config.toml
n_layer = 17
d_model = 160
n_head = 4
n_kv_head = 4
head_dim = 64
d_mlp = 640
vocab_size = 29849
activation = "squared_relu"
norm = "rmsnorm"
norm_place = "pre"
norm_eps = 1e-05
positions = "rope"
rope_base = 10000.0
rope_fraction = 1.0
qk_norm = true
attn_scale = 0.126
bias = "none"
tie_embeddings = false
parallel_block = false
extras = ["capped logits"]
init = "normal"
init_std_qkv = 0.0436
init_std_o = 0.0541
init_std_up = 0.0624
init_std_down = 0.0624
init_mimetic = 0.7
optimizer = "soap_variant"
lr = 0.00932
weight_decay = 0.0
lr_head = 0.01
warmup_steps = 149
schedule = "wsd"
decay_fraction = 1.0
decay_shape = "linear"
final_lr_fraction = 0.0
batch_tokens = [65536, 131072, 262144]
seq_len = 1024
doc_mask = true
train_tokens = 531200000
steps = 3689
dataset = "wikipedia_en"
Each number is 128 + 24 x the weight over its row's rms, rounded and kept within 0 to 255. Layers, rows and columns count from 0. Numbers have three digits each. The size before them is the row's rms in percent of the matrix's.

# layer 8 MLP up, 640x160, rms 0.0625, rows 143-163, columns 0-159
104:144120112127097156134116148103090130115153106138148114170139097154120080143123116134103127087097160156161157109131106124139136156084154137135089114123193118096113073165106128160132124117109129183156122113091077141125119145110074154087116119084111111114124125120123132122135114114086199108150142090127115170129113120137145122112142117119144104103129130114138141152118122092119156108187132134117153170102147100179095156128131124148139109100116135112124141112164103152146150147128123
111:154097120139112156096150139144116126152089176126103148066127104110137124159142153122177146156118154129139125117105115108085099151133115116074123082125122140154087158129106140152146109112102165099112072146114101119122123093113143168145116105180096170148148164088132134152150125135151141136121133185129127101135095117130159143158164134093103134129137150121131150137108179157109176120131172096100125104107112130116122143158159111129123088160130140143123161107095134133132110134138114
109:102169152174155145126102107112117156086175116105160141112117133136172133106090098144104125117119121095153117097114094119140131114120082149103125089109139091134132122110108160122112133151134086145136147130078078150116152123115155106100161120128105177129120157122117117133143092115120095146110120115108137142104090150121129114140084149141107145145151135153108099149062116122139157097143082153107097104162123115134094159164091113098110092119105079135138174144100136118130109142130107
104:147137121150132131123174161090101109092162116162174163123176140112169144159137141141160119134108190153107101075148146109125160142136098112126124112084149083087102126123089119139141146143093102141148147124174131109125089121115143124128144130128097134127102096136162124106141106111127143182158138107115144151125140078167098107148158103083133091147137150138140135105083136104130161109140136127147134131106158126140084082147130159125124162137118168095150115106128117114125102150140121
082:165113173153115114164137139138122131149119105133132132142110101095126108067146141156088116125169133090134138151138152145139077133169119132120140118126145093106090161126125153125130139137138116114119110150128149090136137131139102139141108080134128129147107143092073184192116091129133141113123105113141134132132111127131139108125132078068124083135169144117119107118141088147101168127136087116100187103130155114134142167144132110152161127108177097143103153115110073121138134155121139
093:130148137139167184131141187136128122115110129135092151113107137147139173163142148132141155136112135130144140096138138085161076126138132150112154149159073174164117162114147168158144093174161135107122131152130112148118141118112156150148127143140132145095121130107108139114164165093117110100118146100102131108097092194132128103136118120100111097135156158117167126167097113146147115154159076094101115120147121162133175136153130113112114120106124149113120092151123114132136100114158102
104:141090150102102183100111135122135140092125091137126149133149110132093144120167132148165092135099165133135109142083119119087118153114121129061125118131135120117126138103083136109159100129144137110175088105123084137136165065149076098090143125101097179121140129104131133136137135109092122124142149115147097109132115129151170150154099165124094092116156144135110140099147151102119150099117134122123147128124121106127112131143118160132145160148164133146131158168107108129160072113091115
108:107127151142144150130149129117132102161179144116143141098131133101142158148145165142133085161159129161124126108127149080109123168095129098094134133097102115110149120140122117130157141128135122087161121091117085140153143038108107151121139141121093153118158102143130125140094130129090148187131099126160136067178109156135116154108105145117120134086103102134100082131179112118105159121121079124162170142098138114132163125149099139138139116128131141156110111137131120126127153139117120
098:121121104148160148088110126142159123127124162124171132158109153116128107152099112131126129141133114186099119138101121104105158150144136102130119117100164114124110100130146137091136121125117126136152113155096113137131151090147144137181058137126091123110168110130089118106133123117117181145126171091168091135167095173122135136124142098099157121114131110115168134094161130109135156147122100076151159109138110107158109137180085136148180132121153145134098127142167109142111092114104112
097:113129097133174139151126197124126158134145095112152147159112092135121140092106133149112164171130136121122160135130152094166160130160164131147104096091110115148154107146175135116098096137159160142143141118093108105134107151136157129151112110104119111147122116113092147119088098155138126116110139138129129102147150114117118089100121124116158170104138196086132114131127135161118121135174120140123160161125140145197121102133129102142124112085172103168131122113123107115106109091152167
104:147109096126118148138142138111109103138135096111164132097105140143144150201139141101156155116085154152111112159132118082127106116138147134094090172104145129126095090143121118163133133097151134170116099115100085130127120141080144177106141164143139090190138103148122100103135120156182153130121130129130129110131133052136121134104148130117149093118131135129156146142138063111128142127128140128125156113139159137122121099146117145149148150081104073125116111129134150098147119151114160
077:182104136125117110091201133149100156065126130134166121095125104129117153170144114133140143133149091132124145146130113093151140101140142152132131102116127100091108175136113107142146110133145136149147149104094130172178159167132131107108120121084115141140107127154111122123121127112174154115122145128138155116108112135125122087136096156166120080161108102115122105136137164166171152140090130145103135110128105170111123150143119111135169145117084089113106140103158181149096114121121144
096:128109138081163150123137112133136143153139171140106123101114105121135160108098130144134147091107151155106163165122135094130109112146158132182136160147107098125131102159133125139162122105152105134085182162097134132138114110130107133144112127145127092126098076166125142107129093136147122143162119144112126112077117084146119096139094112096077102102155121111110100178165071091114129119126142127125170151158138183152161129129160124128118082130115160091154116132140121126126096138139139
098:103142125120125150123114159099134142073153129146154172158131165155129131121091171131105103107148159128140082146123076133097087120152091104145155117105123122132160144131168117132152122148167144120096127113110112142150138128096114174144119089146134172102122121108144100164171088177152141128148103122113176140146166137137142105136144094144148130128131144165147117161133174155144104150097142077137126151151145111104129144113133166131128116153150082107128076096137097095137119129108117
104:114107126117142131151123187125118133133186110132159167112123103094140143150122122138125132127117138151113105070121134125129138119147135100104161120099135117074143147081108139112115146148128086157177124108133119117125160133126152131121142175117139168114123112165118123113119139097138125137119132058147110132119110094117129116109152105130108135070139115193118107132147148132137170099125091142137129117106125111128122099095144135139143155135125067156207126152169103156136088134157172
094:072141129117135149110125101129128127139127140170134118136089175109102109122129123136138138135084124136143149120157123088164124152112086135152127131119152150126138178157069107145101154155103071105093128160086129166138115116091125122148142090131123153149131111117095084133210096095154190126105126122129155134121100111143131107126108083095150105160162121131169152155133098141094104115105145125131149103126144131124157125096128139130099131132121083101102120118120098116100145131118111
102:127166110156152158118110139115126161114159123097130133119136110146118095102091107139100133138130131136119158157147135134140164098166075110095163093106116051120107179102129139156144097111130120099148127105144102089123152082152101099122169099153111118124096094109122094136114147150141118116131136136101121094106143109093123126127131115102116115118111119103128131132158116199148171117121157172127151133150148133130105094179154152137164093133134145101098164101115116131126099107134084
101:124141114127124125087110123111131135090119121134118164133127142160091152143159096148184178128118150166144128119123146086161119132077092135122155132135142178165115132102112142082136151109140137132130104111162098096132128106152149085102085127118121125128079121118075152129182123095101126104113093098100145113135134138148120091131119116076162100144117169134134133131163137101128115141158093110098109127122093129150111102133140100122090083135139109172124172115121094097154157140117112
101:151091131139148159113121127152129141113171145116111075176061119132151119104100126182125164109131122118114149116132120125115144147143103115106139137125096141093110167153154153110100169168161102109143131124150103139108120111119123100144144114127125132157122164154127107034120115147134099136161157141157144091175143151125127137143123118128136123151132110178150120148117150122129100152154079164106145181130133141131151135093139147095141139091152119101139125150066107126113114140123112
096:138127150185111122108067123123110149127109084154129116124104135190123105149122103151110104127128175102090110124148146112140161111084117128152157159108085134120167164113104126156094099183167125123153126089134123137153144193138106166150143152140091150131145104116097102129176098122080123162138143118155168154119095136119118126165113128150159107139112114158125147118114115174139127128098133119093110105133132122126118113153123134139114130113156148140157094134080121113123156150114114
107:105146131133157114134111082143126144160130120164114080146118155116134134117130144104137157147122157165128142163158129129125105154129120098145104139107176147159143145153154133154175130105128083140112209132100109136088121071113141137135104079127132145052115103114090111161135099140114118128199144082125162154148125126136128163145159140150153108140145114125131126166117115112110111140143158128125133132080157127102141157130107154124135098133145088143148097145134124086140138152138134
# layer 8 MLP down (transposed), 640x160, rms 0.0625, rows 143-162, columns 0-159
111:123130098116126126083118105104144123155155127144129123104124108191168102113113121127146101099102146109178162177132113118106150155110140115135154155121132170149143169143113096162115128116112144125100172114107120110124123121166162102139092088111123168144125112157124099167118147127122078112108108098148123140174112136080147118131123146128147129091140126132167136120137083159142128097122150169098078108118198116110128122142141121124156156106155124150082130153130171110117133101113163
104:076113143138123136145141092107166094130112120098100131195118104164111174130169166162075142120118155120115136138161152106157151087149100145155112148129163136164111135104138130126126137158134112124160152121127118122140130162061125096161161117129172100142119145087125125099151158174089086130144142123157135160111131132125123141105140148142133113118124167127091099158141108149131130146123091135151158125156112135129133110103142132128133130208085147129129136093120091133123120140111107
119:089133094110109125156106057126148135154136125111136149144104102166153113111127173094140120094160110129166123174146144141128089081118158136113113153136135110131160098134141143167117123111124149108133099159096135181125099096111141127116135112118147136091115136095114110183112150152080126094102120137142123139139154128129184134113109157124099157122116138137146129158121154126071155119105100152096134112102140133142114103095117110128084098193154149124115141129152115157117142140157173
110:129158164116115099136135109128183101137109116113162168138076159127134096085134113066162161133154108135148142119145120109123147127119113152148132126102150133165148138155161134170140102121137145138101101146110129164132117110114134153095147151078120134143117136125117175127147139141124169182147131121146144130139139153132153179090119086088112117151105086134124134142114107161111133133125093119133085116143098133146163089155130104076132143104103091136169159160146151128093147146172127
091:106182150106139101093129106088123133120147103104101136107138136135141159141119114096144178147095116136135090131096059114123177154151106107145144117114127135119117114103116146151138104162113105127124179118126081100178164178140121131140112165104107119146087129133123116104113180099137122146096157144136115132150121099138156138146149125183100146109117074105140113149166098137131101135139126110117135168110106151093142079161137171106127110144117105158118126130143162146100102133112126
096:158131087134128125139134130106145138166130146109134112122077147120123147093127177152133165108164082157100139128150074130133115085159116139127132116150167121079109148094164123116135129125090121164097089164105134143134149152176102094104117108131122105143121103155130128138140119122162136138147079149114107140147134093125102139169169162165149151119116124085131101165097119163135105185131120154161141152112121148095137094128127155153096093141153148134116129097139147156158160138122156
100:117142094107105068142101171128094095156145101188159105132131123121124113118098098138156109116140133102160146120126127125130128159112122158103145127136117143133134101169121147154130132098146114175133130120184152125179116125126094138086133151143118101146114110158138094157122139106079086182069094115078137123122128120120118132108127131099153170123172100179174125143145109177140143135124129108106145108098129128141119133153129155157137151095152103148126120123104139137156107124084125
114:165155132153119132133108111152126134073110168088098128125105103134144145097105160130124165105059120117133103130145134139080105118100177128142140126130119086118139157151120101130081140148166146097119120112098130126127103124135152111183123118128122123119112049144092090137116146095102127112109104116144152130141153144115129152139101129098117101181143131112163149129147153119121100108140119121149155120151121157097119129126173105073086130094093119136177134125100122114084125151122104
104:131105133069122133170157095178130124076133103130161113142127133126165165151129072072117137139100118129115115125109145141133139147112123177126132158170114165116078108126105111167128150102167122148130104097124132150075123087153119143090172101129183112120139155112134129116101096133135112156140127159097154099158160109143117138149119155097088150122137151120161143137156105139148103140100130115104119133135134126147095111105171124112128155120118101141154118130130172120167136145083141
106:128151158119107144108109103132132159161118095170103102127122103115145132149152141105131112105123135083131077164080139117109115110117178117116090131100127111143140136122124190153141139136106110105143169118150135111118116113103145124182092139129119165125101154103127151158091217118159145131137114099123085111102068105133127147095097105145109115132122124127163118108157079140118146073106135111118129133147143095151126161094119131101158150144103126104135135116108147126100159115146118
097:158132117147075198146132148127150126150108126148113122137142129139132121128111105159104129113154137129161179101105137163147117150141122138171151133122147089128133155100154096122112140133047108097105176124123194142182103119064126139104108094103106115107119144117108145130129118117095117115173151107153133142118125132098088129156116119129115124170128167129098127189126143106127134125119128153150117140129176108119153146145092076119128132167124127123148137102155136124129106153124099
074:074134170140149155151102138118138115138110114133116107135104153149128124104118134147119115169067137121136139117133183154142172178108134096140122135151107110120151109097121147145159134102092117131144152163151089090107093142135120119135137137154135136121158107133144127140118126135077132136119153114173118147142146128174134175125110139121111159118117127131151137139054108085103133149133134112175165112127160086142081086119099122134136098107146163100155124155109067102153125164121118
094:151096107159142094138113135096107115141148116135148167138149166124113061105129143136123102163194149096147101105108147120150113132096136165109150162117115116116150156107095113110119149149138149113111105125143133119109173146121137124083100114130141155149188144145166130086123110174123164125143161138086128117107146174119127132127161138110138162122092160167129114143109143124160174115144082166143085093091111137107144123141141128134127111127158121119116151110118141113122165148081163
098:137155106132113148109153127115151064134155112118129159133146162118123127128106141116124106162132114124100105142192157161127144127085093129123146128135137106136097109118092139119109129127152163096151142114169143095152122154157162128126160144134112106156140109119167131119137130130135093137137111100159186114158137097104109110146130108139118137106184099153118115183144088118133081174148130124153125156111136112109120091153133124109179091090102117137083151144133148163077150127111083
110:122113137138129136159170125095139116115093133127099148137115153116083107099144100152129143111127138066110110156142160126133146134106108104120177120138151135105117114155132089085145159070121161113085138139140125108104109095124177109117152129103105132126146134080119140135135122141144140177130176160123119157129151088133115105126108106106148100147104155107113128120121097075123105131133149116109118104183158088129173104145138120134119131162123134116073153174134130114113172165105082
095:118131150086132131087095111110099134128107128169093137127149128121093142151126127160141125163138152127122122173126106137141113149101115136126076081113118130115142087097143185145127099139119098159146082100128128102117139142122132139198167130130109148126113128155126128098118177136113111133175112120158117112180152143145132144152139154103118116097115117119160139077127099137135183110167100104074157081123118091139154169150110115148115140117109129153129112143138115124144089076130146
106:165183147057098081115094143124156137096101133136188141153141167120139173177144120116100128145082141113122128133114092132117105139127187127130073165128112093141122158167093166127102135135112094108129136115146102157123141114152092155159143128142147169148118153164129104108123166100177131126111118098140127122155095126135140129110116122131115142104118120121155164113116131086153111114144097105122165123134134114142140120099112143136108147122112114138178100103127143096148105154108142
095:154088186159109144101157116087125123142105117124093117180115107114081153103150085116122148158171092114098148093131144133107100117115152146121131165119127106140169104123140135126097122132129146095148164136112107123130105145117135086139122115065153163128159143122115129115088129131115139201133145124122072125077144138100115132129112104162144094133150156137114117127154149140121087146142121114120110109135149135073096091100114141092145125157155142155126135142093087124124160137141122
111:154116159106158112151103147140145193132139160189149126153134077149117101113127149144113136106124136137136099171172133144130150138191167134126115158125102156091135128126139148155110140088105175115132111191137097135129158134124147125116077102098122134135126137132125120167122126134160149097160121112101119112132113136148144082118121111100139133141149177100129149106136160141106092133108126120129108138119138128137115106132141110102062148110143116144097077138088085096170126129113095
093:123167193102163145150122131135154137148143168111112117173115172098152119146168086135152149145085134116146161136125136128107078113130124130113164152104143088128107131132079123131123125172106130095102171118156106114146132152100162141137124179165169128132138097159168103168082141099160121094161168122148169137105115105092123152129142136113114160116111118158154105122142134154148134134149141147120133130144153137110132133101075117125093111117138129092172115145158143112128122111113142